config.yaml
num_hidden_layers: 12
num_key_value_heads: 4
head_dim: 64
vocab_size: 9848
norm: "layernorm"
bias: "all"
init_std_up: 0.0146
beta1: 0.95
warmup_steps: 200
max_seq_len: 512
Each number is 500 + 25 x the weight over its row's rms, rounded and kept within 0 to 999. Layers, rows and columns count from 0. Numbers have three digits each. The size before them is the row's rms in percent of the matrix's.

# layer 5 MLP up, 448x224, rms 0.102, rows 438-447, columns 0-223
101:518457504551484477535455543506453505521494486492464482488516523483495515475546490518481500540488519505456498494517523517524519492507494511505521514488534560531497498516541482493498516497496517490463477439486457511464515485506483543489534493481473494488501546451507501485484514508491498510493562523524504510548460460484498484478452499505506522522501489552514522458505508495501534488473509469507504493481490474471509513499530492523544543466515518495506549509461499504475504468495519474482482488574484462509483506537483483466498492475500473449507502534481486505481490553484482498495504481518508472532513501491528480520524496511522470431568519492476461465541494497527477525513
104:468534515474506516507497501492523505497509455428499504490474513519489519533492523469526513459496470516472489497484471468510540513507458500503539493514527512558490516494520513519471534534516536542463465513455509462481515481500505513514498526468512517498517445485459519508484442459510512490526530516449492479477470493454493483511474484508460498519538495567477514511498490458459542495472503504527522546512495531465538514538544530504470557539427524512481492492494507472488520533507523511497508499464473471500510467527489480514504491482525456504479503507508499538499474483457543508503521488490488484504497526465505514522482489494519527477467490524503506474506490516499507545523
098:498492501510493483546497526499515518485499505470506468496481540484537498526430477496474503502584473501518474504522478496465479490521523494537482509492475491448503518483525541508533501476494471455499502476480548476487477512499477475553479448490423519441512528527497532492539469506451538508499480503524487491486517496484470516490539492504541529509498524461503507461501481459517495520505503498529447467524480458478481536514538498508474541504496509524508492473505468536498486465504493545494494512495531565523520522529485438483501521485496491520479538539507509490476510529523538489474503537477529495497464509529517513491526525486484510492515477540499497525492498497486482487499
062:519480520486523505532512509493497514489510546446520498497533508499468512494519434508496514451510499501507466489493483568522516462496504559481502497451462515466484475493502482456505553490536490498471508485475476539483499536551507529488513459516478482448456511538468504523488494537526537512460535499521526462543506498456532526511505509475495469473517462499479482482556531478486518488516523517485501475513537505496488531490511494470505491493461535498465485518464499496509527482510540503475480479474522516537520497516556483487479499507510475524517518509515478530515489504476495492514524507513481485470517469491498537473528498470523511511459493496573484482447500529513496547475
108:467471488507511521553475529490464495532492469506492549506506523468518515467523528529516507509514479560540512480470486525513454469538510467493503472483512496503483494504461537527509505532512496476488493515483499491500493507490512499534500483457496485481498497449521478530516453520523482504507515470460495553498492482509460543523517502481543513477478493537485509490492480495479508541538512504508459507480465479496533542520498475493499441481456484516493495517498513493482519509477464523509526527532532502481519472510512509487501552497436532496540504481529512483484526485446471498468443508516500492478493550476409498518484532496505479501520524495476536507539497492490465491556
106:509505553509514524542470495517551460499492465503490460505495489489518505488535478530499443535530515490492502506499505510484517469499462472543513508530493474518484538498525480478499439512517501525520514465458498502494529497499515538474496516486495519482496552479497482507475474497484492486490509522513514517515475485480481479487481534498543544464501504541510496513536509504506501501462529554464451501514509485493537515529498486518542475501536502465458500490483502508525513482478495515472518466504511482558488551520503475512531486488498461474490540455483472497520480518518497491446454454551509482531501496453527523477485487487496534428525553465501458522470484490530468485509
108:488500534477523488505482491472530537511548480465508486512493473528511518540533518469494496488466516480507507535519528506524542499537505498475444474492475504477509464490494496457570538476486499513452480509538476505517454510485513505523529497531483505504496468533455518467444458501422473504497510529489477512542484523510510500508451509461520525494557512497482492539498530496495485501487543529515507498485479507474489473536478526498478528540542515491519556512482513494518521500534494518468568500503505496473500497518477466505514525503480522502512492506487467508461477521464482513502536465499471476460530544505505483508478514512515497469456502531468488480459509478487500466473
104:488488531505487482488503548480517495458530504520536521489440502495523518425521487518512532526492513532522520504484503503465512464522516507480486490509504448513497488483501512482518485519557526511504512493504517468516502511492532503518492483454490528480499493499467509497462498495479511458510487532523505462471489548483450447491519543551515509481481540518511460515518502501492514441484518504434502515470505507494524550535522483535437477474487550520502505523515529483491491483490506491485501520512486514497478532454439492511514507521458496502500545486444525519467475468519506496531464514509495503519521531520537522495507529509512498527525483508495466533473482466481537458454
099:440511492540435495525509545443551502542520490532494503486472472484517510470458509516550490495441456511528553518484466539500530498520493540508491522526484533468527459532496494487545522508494511521498495544494534527520497500522490514468500478486508534511462497451502480521483460531535467461505527498444533483479506516510489533467507523454517489459539468479533506487454482488518502480507487503505484521515517491499533475515494489506483512539464494528513523502505500486548484485484460499536544526527513471480509500521506490504509485476468500506495508445512503533488502482487520492517510493473489461470546517500483466485512520490489463491498544516482467470507472498536492513501
088:546482489455506486546508486500471487487487507505499446513483497478486514478484485513528447446553573471463527488484521504512446505517515499520518538496463505495530480492495494498550471514506489484451440454474500505494501528524469506441521493487500468511485525528502504543531505487479462472515512488512511520496503530463466484462528494502483483497514513504549539478495513500514485495495479469516520513503505524470534560502516514505503506460536486450480524478519520547512465447519515489495481520516496518524534483548497490469494505483542469463472511515515531506504484532545510503532507495506522488538511519516499496516468476511489478447523531457508493499548482500537504505516
# layer 5 MLP down (transposed), 448x224, rms 0.0531, rows 438-447, columns 0-223
100:511520493465527510536472510539491484459494500518512559502480503450476492534499514503500517505447500501530506485489463539514488523517520532475523517505509508525494510487504539451519548512499568491490519536486488511506456490469511516503481533548502504501520507532476504477536462499559501508531488476492513498526478508473545508506450471516516468479499519492520451487515503482450498517496495482523519457478513497478485512470484499540468504549494519502538475532499480499517526516492542480487468514514490506450484497525513490500457511492460458490491534489476476480528499499480519506478463500453541544492491537502501484527533533490497437506503511496509493511450446502508421504486
097:511498512509493455554504485552441523500519508515500528459457502529521504505472474528504492528490508434486503496473494475480539475505539531460470514554470502506538488501462525484527457480455468510511527517522502525498455525547488474532516503468486509502499493536492480499476478526529508491470501507545501473500506496492491520529499544502526512500446520480513490539503463512509453533543524497505505447530517472539478471492472452476498480482546474512506519477508503509525496488516478492486511502535520499522501542482493510494568510569493494490523470527470487516512517483532467505483460495523487472490489460465517470453474491479514514508473500506465513495503503533522522481505
108:483509502501548493489463555531560474537451528522505558498506476494529449458494506532507515526489534478511524493494525468474493492521456495494469473490482509448507502503487508478506523503479521471546437506507497470529492496480484521477495518515538538500498480447533496458457556530564490498476509516459485527483488511521520469534460505509494493468451480496502477556524504479504497515516507514490477505518549517486488506498476465476523501491494497495472534485501473483511500543484543486477484498480461527506484495467476489496507507534521521537550509502495491515498532493482514518470505512503494474508515503443515550481530502507507480479474562499497446522502509493472486530496
069:511516536560493478521497503565509514494500515477511456471451489540484508466478490480459490537501474492458498506507517526511485505437444474549524508465529472477485560494511443501499493546515539498443495468514485526489501522488511528491489500498500516537460515544490519456462473486492490496501463494508494497500466544517525520498502509510474531486480527504495496498454482515482487472499562534486493536492499509477495475506498530519444497488522519501534513488506504505507506466518518551488487517525559488488549473507489490532491515477457460456484516522499499504512504498517501462526489507520476532504531491529523461495508466489489504501545490516495473464492489472517532538542
102:539494477535477492504478503473515500533443540528484449476507495548534469477515541490549508510496506491460483497492513488479543529488496508488541522486451480496525545513547504501488531434497468505507498506467474493484532494479509524495491484481537500579510529477498472471523521527429509490537466524546529495505504493508498488495477505510437508506495534520536479502516476501494496464501492468525493496503504509455496497501492468523530495525530480424477495502500531541509499451512510507531494459514499464501485515512484476494485484533509496506485459542460511478486509545564516511514486476492458500497535485497500500528520476483517468456509500524515515470495501523526505513499
104:507481488475486490528485513473478460517506510504527510450509504507538494478450528461479518495503515477526526490541484463517515458517510501479487534489508474511509528524470482455504515513466545496466510531485510521462502514528503488519537501487518451509474497532523477480519533519527531541476516445513520452514530517520512481510504490501517499501530507498473484497469498481488502487535514447495492462491541457496429502514498477539510490494495480516545467497503478533476516511525504467516474528494490503487485468496482498506472538479487501530525470556485480533499526539465521545519470540475468514488505473538489463484563494484520463547515471467513473492539507526469495469557
110:463514498497479529482461448479474481515528536552479473556535487484527530494525459497493467507503457488526537495505545474456491455526490486520516530442501520507494499551491502500457442519491496515501457529501518467493515529494513497490476508481506530535506520524529476506504489474525496487495467526478478524472485485508539508507472537529465517493532508490524490501474507475550513413482484468510483508482479524500558517482483488496505477543460452514510507494503476523485541519508463496472464517487527530527550465494518508526538495503525503524511510485525486465545519521494495528480441492525498453486479481484510484492496501502456518524539496517507497513505508475501522494501
097:498493455519565554470517457490466487524492536476488490495524512502473488482515511505496505526501471480485484499524527522495530508508462510458470513505512515459476494448437538495450496497498470495484545507528523487528506481498462535535540468518521471498470472524490484541526509510493528526494474454473537511493480517516498482460459483482489515516492500547503509512486428525503482511489489461505491521503512497492519473497504490491561530495548516520516492472485503524531545476481542496475485532550515499518504485521520478511519569462499515502468530485512451484467479507483523485530516455524488509549485520474491498467503538486482475494512490485475492483538460509508508531494
095:502498520506535460532496464482510477543488513488449503517469491501467529442485498484447462508488495481530491505460482495505506521526465499477509464545469524478456507496542523493493463521519562569518501490508532503481497495465466515500469525495442476495498493511548468514467468487530502480449458527513528531515514460501497514483473519536549493556512501509527524502517461533542517487498525477524499481503493478513505470479480516510488495472520478506519541505480496552491500489505500548486526457539521459489495490518469510540488496518522550523495505483473461504533522490481531469507459476497512482539517486516467529475503504510490496465540478510508519486497500485480533506496
085:484478510520444511465485519480471500525455507483525482503504492515517480508508485525490506491515512504471473504561502449465490506487535526497499459507504489536522505506521524510512473467476498556528579500488481494508480486483507478477522543487523468527502520539540481502495505530528508475510488529511515462499515523535494528483481503514501558529574526502480514494496524523484528534458471511544484502500537482498485471461503539515472502502499489512453514480481488494481512523538473522536504475500477505522520496478487494494517503491428515518487481470449469546456477517490520483490499521486459495468464507484524520507517449446488473489483462541541527512473468468522484510520